Part of a small language model's weights: 5 heads of 32.
Each number is 128 + 24 x the weight over its row's rms, rounded and kept within 0 to 255. Layers, rows and columns count from 0. Numbers have three digits each. The size before them is the row's rms in percent of the matrix's.

# layer 6 attention value, 160x160, rms 0.0434, rows 52-127, columns 120-159
097:099168091109159109155140115126154113146130144140071151163118072138173093131150113103152107139104153145164111160115144143
101:091141155083174137166153073123117148116117153120125117138122141110098101146143114131163127130105109107133166135145130114
103:123129135169152119141132161114179177087168119176125077144150151128118193124122136101137118135154107141156125107135114127
100:138112157144101091109106137118087122122161137120119136143110165183151166093129110129128150096134155154156101123138118100
103:105133103112107173122107095134124084093116107135122158129127131126116098152130133108144152127141139102182128107120149078
101:151133123093161092113088121108097122165181116106117118128127097100098130116139164122134106126176136114138134114136098078
102:109134151151155116121062156097145181116193132151156119124149141161126122110143140111135109127156110152128151141116111162
102:106086136140153148150142146148150116092140153128106135105081074181080151140173145122099116119102103097120105147138143134
101:112173155088131148142157143084130116107130113124093106159149112112113134160149148111126128167110136143122099179115124123
101:145083130169147141101166122127142125134115149091130147115132140140077165115082107144089103132147128141120116148142167103
103:121146155111127129099091157130129130152128123116126135173123087156081100148108138134143117168120146117119166147124123102
096:126145128125149134116137101161151129137137138148104105167109079093169147136134156120144151132086115133146121130181118115
088:142123122102127135144074113106118112113116137097113164113161140110113134100151126138105148090114125119146150103107127125
111:116128109105137134096112142120142138118149142143135165116115137102159095133111115153111158126149120138109128119131116157
085:138177153118112127147130122134074129091136116154127121135141104094098143142087150119117127107146148105150129144154141103
105:125151137104113134150102123141155104108099144173124140179124148086126152149098112134098155130136080126095154154172147130
100:122142180120141120156136107109087099136097096071087132128091168129140114100123093117105187134148134114148127121131117119
101:158141125141137161139149123120168132112155135137120135109151098117101146121129132137100113121148165094119137101147099148
094:121135134096114131161113123128102104134121116089101142115143155157148153139109089112131095110127153117120119152096135126
094:116136121104176150106126061124095208137137135109153164125120175164136096121129156138133138142151109115111109113103138164
103:136138108131147176128118151146197133159141137156116154157144165120104129110097151077141122136114123139134139130109153125
103:171136142135162086148163104124177119135125112134102125134141128145136118121152167121131118125114114114105176134108081167
103:132113119130124108153133113136094113124135121115088148094114158092143171164139110108139141098144088125093092131135120140
098:096135149122146114118155110099109137155145122128176116103139142140171114105124158149095164105105127170177172151147137123
095:155168126165134115137080098131132134133122126101112156195138096116123153114141109111127100098156146109125154138139114099
098:144103105125138135101167060155147108111108125138124125150159140182170117097137129095172112115157111124135092132098141133
096:102126115139133148107110097120148102118133181143127142121123072087179158136166110143090149089131156168127133126112115156
097:100114138151100172167169147122137152099146110104131123147126101143108130127114167145144136147067168134130132131096151100
098:067129155149124113158116125108171124132144138111131101169173130115135122139124133153091130100115113109181137137077091118
106:131133099145127136122158133131122129120127126123155133140100139077143150117139117156148122097101151166136088154105130160
095:110143139135073128146118091120105096150133104178132127114086163080150106151123174099144142128147137112130151115107098103
101:137125129145160134103130140155146139119188165083142139129106109146145115138181136179129145139147103144110146115103094075
099:158161132169113118166106106140088135122139134123147103140102145145148128126165134158108128123140166094148127153116131182
105:122137115127139120107143099191122120121142111114133153139109139179126119092146126191098092138129112084098125063120105153
105:120096098131086123099114127144152122104167095190150158157103102161099143112116127152126125115146106157164153136111155108
101:132141150174107142104100149119121137114121089108119120079166115133116124105150116128093140121111134109100162168142131122
098:133144143150122077118125139112101108130121110131125121115062110133127130112142130142126140098118111100204109130160104125
112:122160121117131134143105107160121126148123129083166157146099095085161154129111126175184136151130148121124117116119118125
105:102078159137152185133158117090108132122129125150095133119085100103110137117122097190180124097125118139143134130140126079
090:150143127112111110147142115116115152091069143129090177104155145166154107125135129090155139142115091191118148099125106151
095:162113166148127136096170126143118083094131096147130155146172142164154083117123134087138162119139106113098109131138120131
097:148116107102109140108114082188118116127139140143137159191118138146138132143121125157125205131112147109158171167099128145
096:096130127124127143140193125148145157116142135176067157185102132121155144123152127156134169094089139146125115096124104120
101:135075115155094135177149059088134090109100141126105113125098138144107169158082119122121134144135128102145072138137072137
111:146090137139098092094142127161184147075123157118105111145167160122107135137168130121097129106124105130130157128106074127
101:164125135141109132132112088160140119155153119130137078161106108135166142137127132108109107080099093083150096127141093103
097:076134144104121117100099066137148133123161126116161111158134107134116092110170133124142095135114134167117153132113126140
113:070119084135131107131158133121138104165107139137116105129163141128131117129115136123120160101108165129131178127138101153
093:146080156157141070141134149146065154152109115083155118100128149130137144132118155098121136124116115143136109134143111163
105:142125139158088156139216121109110084091134144125096137075120103134150151120106121115099118155125106111143137140153159130
099:129148132152130097116132133104141150156206076147111131103130118149117166106143187088081121131151115133164079150110126130
104:095103177111150073155100168126165183105128078124142083114116149084109137132129141087123135119121124142152096164158136131
098:125158128142137112129156150144086146126102119131124100093150163114153141109116142147124118152133084114118113138104166116
095:109149138149121126155072152104140086158142133156124065126123144079148123173127138134137148118139153137122137144126140116
104:146098161153155108101133095116112151138173115155131107162116113120134142149135193122117128115095127163118108122125120101
110:180116120154131148114101122141124154088126142124108108139104147123158112099149092133118162143130125142160089059140165168
107:139132114144110140158138089093131154152142140161145105133119139140112159126109121131127128162081145155170137113145098112
098:143102136128145107146114096096125185135131101094122137109114139132089121114085149141119135127145114078157099123095135143
112:145115092126096152115085087125179164129152138107131114139147155192137076097107145117127112137131141167107109134150130141
107:091116097102103095105099138183177161140062129134126116176102192143133117143124117135101151124173130098086135129089139108
101:066128130160119131144088133155152116145105124115133097140141118125124157116154147123183124129112112130152146174134118141
105:145134118112132116123172114074111103125132139148129080146128138155128111162135130124152142125114143121116159130140146144
099:107173120154095150135098145115084103103118108172173176100144099134161144113133122136139195082122115140165098137114135146
107:117138147111160160158155093144148136105156165099144099119127168187105117089111125157103155133178119126147100144098063124
104:131113102151137129170130139090142121189127120079154151109092153112165175112135120118133164100113109146100112160107141171
113:130128123106071078112109121142092102135139115150116155145089124128105169136104157141124173070086164141181133148108146099
092:152161165091096114134086153119106125089169155123144119125128124129113172092118096118096118118096115155140097145145103154
095:137117093135167139120151153151121138098146117132145130139122119108155097172096135178096145089140121151122076132136126149
098:132117144155150093150143099108156146143132098122107124098175128175151147137086107093110112121129108085147151125113138096
103:103133131198128099107163158115093137125155136143170165163123103129166115143166128153132126117098146150161097143104132098
111:178149136157110111166127091155123084129160120166118113141059076133141116120137121135150126140126131097154147159122097141
105:155083131100096123094157155097155113126186116111102077178121141165132157112128141148092127122151136131104110120112128120
106:165125113129159142117105118132103133124116130175102104118128140121119122130083144121142138185125141111114129186083093064
099:101123109158115133142106112128132120109163174113144107122167130156110162097105115122100112112090153140118160120142116117
097:132141115165155096109139126108127150111080127135113146104157124128159110080099157126141164112151107158130142099122143109
102:143138133145106148090129135130110168115149151172125106137157148101136124124172142130161136121083112150148173102137134146
# layer 6 attention output (transposed), 160x160, rms 0.0538, rows 52-127, columns 120-159
096:117095127123101127103100128131153160098129125125137102105110114131109113111164181134102165096082113136173123131143142098
098:142107114149132142081121169120168140148133133099129130102150092141151159117099125116075149131127148134175097093100125128
106:151108155171124107176102116129110157182083170088147177152085127109152132105124146139130129104153116060107139124111114142
091:157152112119106151136118106083136122126103155119142152133083107112093120081135170111122105129156110102139088158088133148
095:110151124124154073093150102147119117141159171131128110106153098137166139115129150140137135074123102121122093166118139166
099:113141127152112162122150105130124116055139148117159104142123101128143142120115159143138134120137122127144136136127150160
099:146073109142137146156143118117119144083112133129104118147065162102078104126069138166089149135151130099141131131125136112
105:142126118117101087131139129128130153155154101144171164119098179117107153156132100093178129104141131151079157144121150164
105:102118094101122098158147130141097135077112128119123141124167110097134133124130119131137108148107102142148173128144155132
103:112109189135071130139104118106142098133154120173122121163120124136126155156138162080125105095136094134180107115093106151
103:107094082126142110175139127113137127113145141127158106105127167129161144102141105120102167110162145155132087090106118138
094:155113090125095081129108177146098128094136123102163158115167137139109098129116141146156101098147130128146130102119136155
089:148146147129098140106157132161109144172112114145147118135108156135139114186092135127128123107132129131080073153100081127
104:137124127116127134131071143104124147116142123112130135149172132152165151082124147147163121136173077135132163117090137138
091:137123125087100170135106162139143113104128106085099131128143165134114146125130129128170117147086116151132102133125150108
108:101133085168162087091148131104168150135149116118149091090122104149127095116138143145163098117110120128128099125093138146
096:096119102132077130157122173109118129113121109182162123142131136148126181129170155111126077099118107163120133158105124119
100:107097117164094145145151117161123122098092132118123145146085115110141120118145105112147142121131106102101154168142126066
102:122141113113162083155144105126122134128129137133093106158120106115104098150102132134115101144171116145103113104149088117
096:127127112128125121112116195131091098142165128182140130105149046100139155114160118112133110142121155146116113114130099153
101:136144105169111101182134116135157169113118124074121101123155097085148144134138119138091141070144186122101121126107122116
104:113105109130091105131113113149124159136112125134135139103137116139123162137139117139103132129177119163107109130127094098
097:114131086134150120125151195074127122118138146118115107123110110153080089130102144163161104156079113102171163136108112102
099:156124124119102141144130150124149110126146116101134151146097115183093092122182140089159105169132135145106124085127167131
099:119140114099131129124161140121087078105116118127123125131130146103154163136121163145129115123077093155155120136125136139
100:135134132124119099141128121114134160159153099104148127119102153039095171181163155130100146121131125138083140141173126162
096:137120090095111121113144143154119133122089120111131143138172169136143103095094127167154122089107090133127124163136151106
105:144157142119134092111123160171120143132136148123124187155096078095136133188115100148115103127143121110132134145151103070
098:140150123151153110138186123143121133124129109169107139162154119090115149113162109168138091118145104164114145103174197133
108:118124128130134146110093125113178164162129135121149101129131139157147122156096124130118134120134084111160096098136168108
098:138132060078184122109143174138157138116129137151166110146153090116134087100127085155131120137083099130112097147168120127
102:150174101100092121101156171148109118138098125101095159116109123124138150088087120116102128073098123140140105181142158117
102:138123093107130166116127096095159118158134124158126137077123139155136108132110150164183138098121104159098120088159092106
101:170118131149132119146116124113088161119120150124155091137149130142127159197116090049101144135187127138150128148131172131
112:133145187161145168093161092114130142146144156132145104110080107133110106145104133122138130147165151130138130139122086162
103:133097102128126110153121098154087096121139132122154124156128115134098103147153124140140128157089129126174092149132145104
098:125114163146126117148133083114123089126085130092110125146152162107092107159109118113131102152119164148140151158090126148
119:180117122117128159133092151178120122112096145169100103111103137175155107098143168148140128104108107094150100141149134122
115:106122066157151129080139130146080119134143122151139159154099120150116124092146149157068106141108092145138132147135138125
100:086119122110123119111150126070121120133137152114103106128103154079088156124091133141123135120135184109116104153165116152
096:123147134138116130110136100077136116166107142109150111095073153133144145119116141147129102125140142131162124138119096143
090:171112126143146147119149141126117142141129116136116059095135106110158119184114137157130097134117133149103083088159112141
100:090142131129156162138108119133144127144123123132153103076141084134098113145099148115112129095174118128098124174123158123
098:110139123102173143109122204138116104083148130148154136105129141099111092087139137135134137132109142152080160115137112099
112:130144113158120136147107156140075103138143103117180113145115139164114122109142121150117152131123128114111148163119166128
096:113129121125176151125139105097117074112143107137106137121141130128113147185107081105118140163109146158108177120137121119
100:109096094133142148155140124064129138110168108142135126082139119124132137135151097127132138120116119084125109119138121130
105:133115098110096097137088143162089129096156157119154171158126134122146136098134133138161073126138128143121110144116142128
094:080128113142136085129139154098173129098154126167129145136144148094165108120104114160117127131127100122161148135140135134
104:097106123122104116109130140156141113135133105173106122137099107158128120140077112147159110138193144155148127121125151125
097:098148143138116148097124121117141099163073166141146168099145129133134149125104091136138185149104170148163129072101118150
108:148074122134140118103159133125119151165144137105146144126116128164160119107114151133142136087104128119157112078130129117
100:171110081103089147083153129140102150100131150135119181123127127135108139130170179149088113143116139123159150145115104106
102:161126137143123129135137111156151130134112150132107157122125158136102148139122110119132153124157096180141058127099133136
111:097080193137138120131140176136134082087111119126130132119121127170116154116098127148132092129157065126187147094164154100
109:076123117171138167138148151108125138140137145147124131160135114126107106129093126110135152150143083102147148139100096087
102:128120175101117137116136121171121107102127090140100127094161139141105106143087158143158109157112118121123115129124158136
098:121169145127122127130135153136128114110113110137103186151139130158114103092135161140100146097090154155138135135084129126
111:140139157143141149106087175105121129084148111142171126112133130090139131114135124098124114119065104127091144111150135107
109:182126145130163132138140153096098131130130133177162176148108116135139116101103142149159150144151143087086127129120133143
097:064134105118143111107119149157130127119133163094151120104170153138144139125107074139114116143134122102117147097102153141
097:127131157147198142141099091107098118127142072113133120127165096110098120133081134188131116107114113178130112161142129115
102:143132120133107167173123074110090114128167175138106086157175134087113120133105110107123152160165115123112093132144154169
103:139125126106126090112153120133106150125096121137107113117096131131100100154099130107158124115089141105131145110115144164
108:124125140124114164103145104124116141164120174171168134144167142170140139155082146154108112102115119114158150118141094166
109:136115110145119122141141141139142100153136136107081145141139085129135132153091133116161116129132122163132106132118085152
099:129090115126126154120111122174144151149096107135106153104092170129143091152132118167135108132081175143139103075162124107
099:121178086106089095130148068138148129183092127135079122165160137104102144082121112101127096148130109133171162133110161129
109:115149134105123113112118131123121088096125139152119131155177162108101146119155114120116141134131088180173135145110150148
108:111132150143092137097131145131130098119140129139091126135142165132109129085071131103127142117123135156134156041173126139
114:102142096112148159153086127136124136127116115087138119121121106092131110158099105119151139089103060131131130126094146111
108:144111158117115118133157124114137141133115109152156158108113172134093125163139121149146149124108145161125118121112133103
111:109202154123121136147106053107166117093162113113112137110143116152129155150159131116171104136133100113142072081089155136
109:125145124108135132068127122119158121130060093089143141165105171137136112157143118089129113160114127097169084134112135117
106:107141158124123159172149085142078124158155137162087098134129107141109145145185137121151131121153085117123165121119145102
108:130101129156120139089102152162122141092136080125114132098092083146126117180108125145132109120126172146119133131093125152
# layer 6 attention query, 160x160, rms 0.0434, rows 64-154, columns 120-159
090:123120080133136130140134154149123136106138125125137135128135122162150136136156124124133135119063088145113090189142189124
094:126136130100102119138134140090130118102117119171126099113143099101101097171150120148119120153093115149147095122158096110
102:108117154119116150118110116132112138113099084108131123181131116095122091129112064163096119168126134127170103068118123112
092:088134129103106129121120154097165144140094126110134117110202210136131119140126133134128136163105155127108120098164103106
098:099133148146151071139093098118162133118115146149107134141125144135144112142152130128066107163166117140076142149149149121
085:156120141115111118111134108153107128101122090145169146105108149140124090090124139109133111097088177118161104097141093156
085:137154091138183175092143119123127102121105136153113101141083075140094098099108161132126126116179184120096136142136102114
087:133135109130148140179091113118143132108096136161146149155088100122152122157130106078139144134136071121145133137112154126
089:090114094112165143082182136103152131143114116081117157120107116116111128137098138155091117100113130122116152149107094122
097:142118166133154117141176107123109149116101113150097146150097089147120185145147118098130131104137110138150167192121112122
097:149107095083128181089115082150151120182100115124121144142149129120143095143141082100131105145080132141122121152156141112
084:093135081123147107126108113117141114102162147075106098130121110128102123109108119106080140154145124123144107113175196135
104:125091134087105109144149125112118097127121095144125121095130153110144098124113081108159110132141124141102148108149127107
092:140144130130107140187058157107136104122137104111124164156117083087150149104153127133155080169133174117116137151125116127
090:112154121146104081156124112105161118115130091141151137131122161187117107152111154123155126130109085161172106165114144107
094:189143109112185132131125111153151133102097145153150100079135106145130108145148129173127124129140106138134110124170115120
092:130105145094097135152160156135103136112177124140106119165083143123147134119108155127126120109099097111131130138109157129
083:133118169136181093094108163156166127195160137121133123152121085109142152099129137139093126097138153091124124148137104065
099:143112138139121104154179145123139123140134125154123152129131147174142147096180131102148102082130119119105133125124132108
084:113120160119149123112077101116168166103124103169190105079110115154092141129135121149154129158117160163167146110102159121
103:178135104136153118119148111145140121110142142147122091123122080168150154116140177162116172144142133127120121113146141127
092:136125081121139126139146167123121110084148139106113140086159132126162174115095110128097150134142108169126123099114110152
099:119155120113107177114140091076156155149102115121121091130140144128120143149081176118115117120090120127103085120142132095
087:151132149124112147144134080095161136137112110121111121111155110113117135096147122118088132097108143109153122160146140155
100:086142191127150156064139128118130106138178122106140165147160104142114100153118076109119136145110156174130120102098140122
098:144126119119111114123082194123126123140101150144123127135104136121140116116147158098125103121074100101171096146108158116
087:138124139113105198109127114128140127118156112122140156134103097127135092135112097141108114128095120143143122113135108135
091:161131166108146147103114176156125149142146126096082118120126106116116113166110119114158097145090164089112099102156140136
100:100152135130089125111120124132108142124150146091175149169171129124164096152115138118130137121107175128132137114137167143
093:126154113120132110123097127092116095148126110101140137157162149073115105119075091141118126142127115189129116137127106151
099:117135107117121116154143167140128137122150175155142112141081112142140143069136136146119112137161062149102179125110127119
087:097132102097119102145129110161121133117141111128138098171186109130141116143161123117138109091159114127115131135180120118
125:111098103091081140143156169118163091094106136113155161106068151158162118133163107116103112152091116168137140129167132099
130:126118122152123086157124133142093103133140148100122120122145132124105130124070137150139138121156177166151145166063084145
130:120142153143120150115167114109162126102161116133176101137116105106161091121136126151103115135133168112121136064156190120
118:090125156159115164141117123160156143132095132143109120135157093128092119139137095149122157142161119150153137100065129084
119:078116108145144191095145115136162148090084140122096131134131074138143141145162087106114114121109127108145097130165133122
114:152163164129089187093118097130155099148116154169131094084146170154115136124128118083141108172142126152100114070091066140
111:122129130103116148140128106118112110114170134146185180147090121133103151082133153119131127131153131165133149136112135147
117:122173132069115107104142183098123112134091122143095129167167158117091155163127152148144111149142096151090108130136101143
112:142114143114134160155094169152089142094099149109119144106160096115112146133099169158142168133095165156134126160106134149
120:134124116090122135151105096106112107106133127151136154139155156120133117129122129146121142128166153116117137123126092131
105:189124158140118144098143123150117121119161158131101106173155140121107128164092106119130161116087112125146131142106123156
108:153134166132102121120133082125210143147141091108146105121118127171156193135157136150158131096133110115136140082119139088
109:149131127103126163085132138133125149128137140094116127128089139130146148095082093116143153114161090084187101132147119135
113:083155145159081091111125123124121109131103126100116099086157165151115127105112091151146093157107135127124122112098145108
109:135150148109109131118123112138124139152100097163162127123102130128092081101090145148142155074153107119103120111122111109
112:124098101128077114167115104119139127174145116123142138127112112124132068154127118107163134136108138174125120133165113137
112:153137129126157163125138167118119139124104117134080171159151108113116136138151123154121129163138143148133107173111106128
111:087138142111099088111112110149167143148115070114136149073139120110122138155125090097118110080137114130117136146133115145
128:123120075107145176156129122131120102125135126105126122144119135154161147094155113129087150133144088100127129111143143120
113:134130126133100133154146125102159149130095124108152126130075145156121116144122134102137113179144076081119137134155149122
107:138141135091117158139131188137125143119154103106142129115112163114124151119123105172159126127101122080150145115144162097
113:113120116145119104156143088114158112133140096138118172123122177104102159158100117143179105144157130144110137149102095110
130:119152137105125108135121120133111061134139139121134134127153158123101115142097166175114137120110139184163114138113121095
109:075142177139087103123139146164153118110124172145109167174117136163124095119096110122171102119148128128166110143123104103
129:156133134125160109128128132124146131109095118111145104143082123127179120128089134126098127113143124141114163120115145137
109:124109081152178078157132157145146117125142124123124134127105105153137144146147196123142130129138102150157152197088103084
127:103118107118164118106164123066128134139113121182134155131123135172127139129157117099097096181149099116138130111170147117
115:176150108141121116126089108110163108152120106122147157125131088166102148152122132078136131147132103109189139132114148104
126:147151096139166119133138135148146103121130121123142126105139133130155187120146052096157129133142101111092130115165146128
103:163122136151141121087127098182149141166107125151137122142132130126131117104136113116099130131122127135156112110100174173
142:128106146135098149153108109131155141108119108119156139143091139158137165126151103047107146150116116142102140115123162140
120:126093131123134167085117130089130069143101096124138080119124143114096113125149102123110096136103149119116152131153131142
084:099092171113096079137101102176085136132186151106152136179111142179148131164138100143123114134105124121154118161132149152
092:100091163122116080163176115127107130119118115127122178157087150131087106149122142110157149170123144144117146145158095091
078:114096121084115170118160094154082160122126162149120133162155131124144161172173085125125164136146087128146105140132113123
083:112097104131100130110145153120107134112144064111134109102122135125155133119119091099163128148114099145150149097113085120
084:147122142166132157120106151124114110145118112101108125117122126134178094155145142121140132094167137151152124156142113059
081:126136139148138140078148130100110115141145095128095120144117127127117123116117145149135081126106088115121113143148140127
091:092119200123135133131120152147102092138121070092142150137185099143132162142136090094119165160083132113107148148131146161
084:162127120119148111133137100115120138108117145147110119166087146161108157103092149143132109114140107141124137122130128154
086:145101176136128204164107104122110137078136158112140112188082114113142130171114160147100109130157135152135148153156116099
087:146147119148110124105121141091114069080058078158137129136154116108106102154165098102139090167151123129125142134158132123
074:141110157101139107123132077135089151110143111147122138113123146134108111150154133177127125153168156149163117142088156143
086:160151083156120129119104072117138125123123131113112155162096135119151136118105124139134127165138126126168105113107158120
090:122097114130126112113149153104102114116151160141143131150143157146124119084108149177110133150145107159142082142140100179
080:118133127137121162099154102079170104094128069138126145126131111120118137095124164139119135153139118099154118111153107136
082:145155105140120111074159144129104154145127137128165095126128124140143137123147130090153100112151131173101131108117131113
080:180164072167159166142127141132132120117134142103158114114117114112122148111147117094153167143128158132116159129100134182
088:114154097146161113127099073135176150080150134101162089163101128115095121091137145145113174109133116100125142150093165173
087:113121129123116146108120170127111132149133122116085128138155118102101104160160149164086105096111140092127154132133119165
088:082111153113166117136140104174098119097115081127121118117117175133111127083117169167150167125113123126137153104120125123
080:113123163118167114148137146130152105126097110132105094138134163122165142111131119132137143145155051093132101118143177125
088:159125150165129094103117111136173106121141130061119140121136122129140119121155153132110118091115112160156123113135168113
086:148105121112172116126073173122125118119142107118120089107156152141091122117133141138133151157131148119135121155121124141
083:109121122134094132126111096132148146118096091105089122132169155129145138166117089117118098105105135159135129113121103161
086:084114104110160065133113171104131113072170095115101119151108119131129114127139138142124129123146143116142134129136143132
089:141114151139139131124101117108180138143082136126122137180104112100131151096160122143125112124119081104115113120118140078
094:139149161133137144110145163128158124093089125158141130158156125137139120141140105157158128132108160115116085151084184127
095:173176081136163129120142105116126126104118130142138120114140120117097114150107116144163142144157151192124129126146117130
# layer 6 attention key, 160x160, rms 0.0437, rows 64-154, columns 120-159
093:108069139137137096129138122155145094134138117110148135141131173169097130139144183136154126118156098116111148186113102140
095:080123124155122141148140143141096139092101092129115100144130084134079092175143130129099105169151128163086094169151092146
106:173087193146146145130152084137137152100149111147119157111133130116098141155126107129103107110154171126124149043109129120
093:100154090092103131134170154129123144092123103123138100130192120104136149132116100124108117113092132135138158123080125154
100:154159125140122107137114134102166123143113136106160100127139109122105136141143117141134143154116144132131090120090109114
088:126116123136151150157149149137135151126146101104117118131119139128136146096127161052139166103133181116069156100123151147
088:134141149134131088108147132115130143161138122121130128112130112138090115109101130129164138185125130134121141126121097089
083:140122115120093118114125103154130115131105145122120108132128165133100144135144120106095163174106102145122133132120127097
086:127117149098174131061169151114135119096100138168145150121145148153094079144144120191104113084119161122123127123116094091
101:129100122093115097145152080114116134117140159127108134123144128137062158120137112117104200158123143098137146183134147145
098:127089138100144143116108112129107119126135105134123122115129193116116161158127075080148117116053100139155113065156111121
080:150147108151123141115138072098144119152093141114136141131135136124142088131129109132056151183169118139153087131141157150
112:106109111130075164100142133117091103054140139086108175127130151158140132168123124106133135147116108159141176108145125130
092:116109121144081139112154153158111139163140130137135135133078152088129158172115104142155121148159160117123157111124105111
092:084125095148109136112090143126155117147110140127129148122114142174135143132139160123131077134094118166167158160114099079
094:100149127102145141131118065067178125143106162124136143152135139133189125124126137161100121156110120107139096137146147130
096:178156145111135145101107170167158126116117116101138142066103103129136131111155165149168148125119148147111162158149100128
088:127112175159121101130175074112118161160140098127099116151119129133170141091091122144165150129137160070112163107141080151
097:123136108099153130154129148134154109145136153078106120102113141124106145105141167150122124115133137138108114157142137178
090:090169119119142136109156110162163207109112111151156114127107078110105096143117132117089056118127134147137150134111122134
103:121196102123130126163108114103128101149092125118126104131090129116117138128093160123103149135167111115126133153174129120
095:119127166129108114158159197091094086123127105144137106124134151142122139124131122147098139128069138156148140125111110165
099:106120115169126125097097150104141163131138091111146146126119139164102140141142117149103095083135140188118086105106101130
089:147075123102100133109075144106101078082112092151166141135123134119118108164107129131153137103098123133131172145144087087
099:137085183139158101137133142155114104123155144150145179144153093116134131093139130131120087089124086116120098099127142101
099:112085099113144103143117134137088133130098138147147144129118158136154144127146129145141102135137083135153100156134097116
087:154107133148071140129123117128112116100113141119110180107134139143157141141112167072083129157133150092110138156138130147
093:149118131120140129128145129113122119096135111118140115153126134109145140138149112112175125151129120131147125132139132157
096:140153143135131147137144141144187144115174108118129148177140090113134104175096117125084114134145157124138121153139124099
094:128138155117095114121107142135119135144148128129126127117132148117109103136140106160102083171164137139095141118104138128
099:144127131123125143178130154113124115127120157154150104126144159114152081093141176148133117099100121118140152173126105128
090:083107144142142121091162108080083098111104092097107106148095128129167161155135100098117095130104153172118126163133154164
124:072134122134144176146108151118142114134117142147157108129131157165108081102123132147153130171101098165134130151101115120
118:170107112152116126134143121186121127082129149135146131135135108154168141142132119145128093074125129155123112068123088144
117:105158082146135173150137112107158098129082154110106090114136120118141113073109139134092118163089147145145102112130144153
110:101150186190108144109155136165167122167125107145098147120137159132135158138151104126120087110146129103138140106099132123
116:131122132153103166110082110145121116107095114131107153135149101118116150112133080113059101138088107120138131135156132099
109:133156176122133140153157134082174137152128099154162143121128156134104149140129126108106118172175114122130155121129110124
109:121107161131128135139128112114127129154150151159148149138132124128120086143168158093097152127131087112124147126156120182
111:107139110092102126099157142141111125114110156158117152153153114133123129124130133155151095123129145164115141140106086138
106:174125137142125151164118132140137144139140121157151133144190093129095112110125119130094162163126161109128130138114174106
113:178146124143152169119093118092112083135147101150141113137125114095114115122145140137098108156138101134114105132140117152
108:163160160167136164112126094145105117113119121139090100148110133156100160178095116082117115087149141160143122115115154159
103:149162142155117144124132122110167130142117089140118089116121127179143141106139125104191156135121115129186122098109109090
106:129102157090118174076126132144145135124111097114109112132107135110126154095142131144139126127135132118149163129148132166
105:123147155131104168100151091134108140102118129115105135100131132167111116122120123126142127129096165116132138085111133126
104:108112119133124169082117112123100156095157088125127131165115146143151148147132150093136117084135124145119137098123165169
110:121137137131119096152130124137164108134147140144103108166101138143092149118140170112133114128076121114166109130118107126
114:138165157095110098135106148120082107139123171162077162138139114159127129149148114109111102170107136135117102149111111125
105:130136158108090120095115139194076091112160086091128155081134134121124135123154113125122140129178126133168140116102083162
120:146185082104160192139112117126113105123103127074139114132125156113120135113130123177164129142151113108103105181157119114
105:117146072143094126128141142135128115134095171105105133117103170184097131121118154165120117136101116140158146194107090104
108:094114164112115160158156143138146159095142105075133133101112143126128106121111130152094110118081108128149136105176109138
112:155141111213120144112149095109155128097137075134151151101139163127071121182123128123154121181148130147110133112080086078
111:092142187151132116120113110141113113121122096131132127117137164093153109171088095132139097074114118138179125126145120098
110:147153163134085118136152117132116083123098143117080145163164124152096115101135134134159102118117101131159127141152129105
123:150152122098149103165093113140122109102092159100102108121119162111168113139082148126081111104142115143139151117093118138
113:165128101104153107099106131150110180144120156100098124147110134135142125139147115111172094145114128138104178166140121077
117:103147146107088114145131162102120131160100166160157137109119133143093144145153120117112135131114156119129115153147109111
109:119110153163120078129098122145149116146106114132112166140104110125104096131111125115157166114143152103150141123118129153
120:157137109090174071103141160144132093127113124148132096092129108136140123125146108105141146149109145130134144135177130154
107:165128135138134139146128102182175143133100144140153138117103138188089127127141173126105131106096099182165122159117122113
122:124178136138093110139151107082129087149136134131192122151092163127108120126106106083128169110125110142111127154102150137
119:097072107130122120149130117127161095130119097107122099114111134122088173103121144111095114148106156122109145097131128160
087:106102133152106090105097106154099120089152168114120148188103136173178135123123127123103103159118166185122152135173110113
093:120123126124126112132164091069149137103130095122139180163139152145099103125079138132129101128119157129146159164145153092
083:142126126121118151114136124150147138137134141121099155139117112117101135165148086151128129124154065123112126112164133123
090:131128153127111171056141132127118132134140091078123143157132152118146163121148085148127130118105138105151139135106121116
082:104118148137086146153118097112111113138169134160117109148124118136165096143144174145147131147156089141117148126129091100
086:115139142158117149104120124115132105136142128120144149137104138115149143108100143115174122127128124135113118094142171110
091:110118195153122121122172131133123141094162113110105138135137114176128151163135109135104163168144133147126143121148156116
085:133122153135139141165144095086137176077137151154093145126071166105128098072107172120124133083114122126143124129141132140
089:125067148170132133168104100108146161101146123129135122131105099152146151158089131114145137143129117132125157130124108154
091:160131129125133139112160101078095122103147094151122092154170109124125133110167093130138099138121142118109138086113137130
080:143122113130139084131167115136095141140154146139164153102142127136088138123119151130122103093168113108125145138113155124
090:109142062134146125156121076105134136127106120124114169159124133087183113101111123136107110124136161163165152109108187113
096:125141118113118135110134122102117112122106180149132155117107147130102114093133124116116167175138117131162099134062133143
090:133138156106152166133185117075124130160130085144103118139104124104105115085106173138053149130120140098115150143133165130
080:175141132134144137114158131112112114145132114113105112154173183141134134150176125144102144080167153137101109113166096133
080:180123109185142152123147137135164127130137135112117109172143126055135118107148154115128122137111171125116143171104116166
089:111130084101110104094105119122174132100129139137160097151105148132100124115128144161132163155140120112114128147102129117
088:100099171120121138082092166135133144131124125151105142110132098110120106164102118141116140164110108097115131134166103133
084:142113137111168121115135122122144134079135086140123109124162154163145154084090148165168135111086156122133134109105136135
086:115116121082152089121127119114157106094130108132115134120097165142157096121127119088132149153152127112150128107133137112
088:119098158144117126152103106130180113162160137113136118108122126133137117092161144136122115131137132094180143106184138118
083:130129106136108148119134177167112086105144140083116095116148124189129072090157112095127150132144167147121137132125127169
086:117117108132095169145102122142157117161135094113157124097171150094115148174147118128142071109106087147136138109142133131
088:111118137093136108125131107125139088107156133129125122136121119089109083079139122154122099119115128114133128120133167122
098:156117135159106097127111093105187149131164143140117145156083114149148131134143096098164140119146123136123111090105090145
098:145088179100133121123149150155158115080095132134153134133172127121127136116104114187116147154143155116147125111101142146
087:170109079118146138125121116151102126102098134134133110103163189094132115161129114110162174107174151137122152111098148146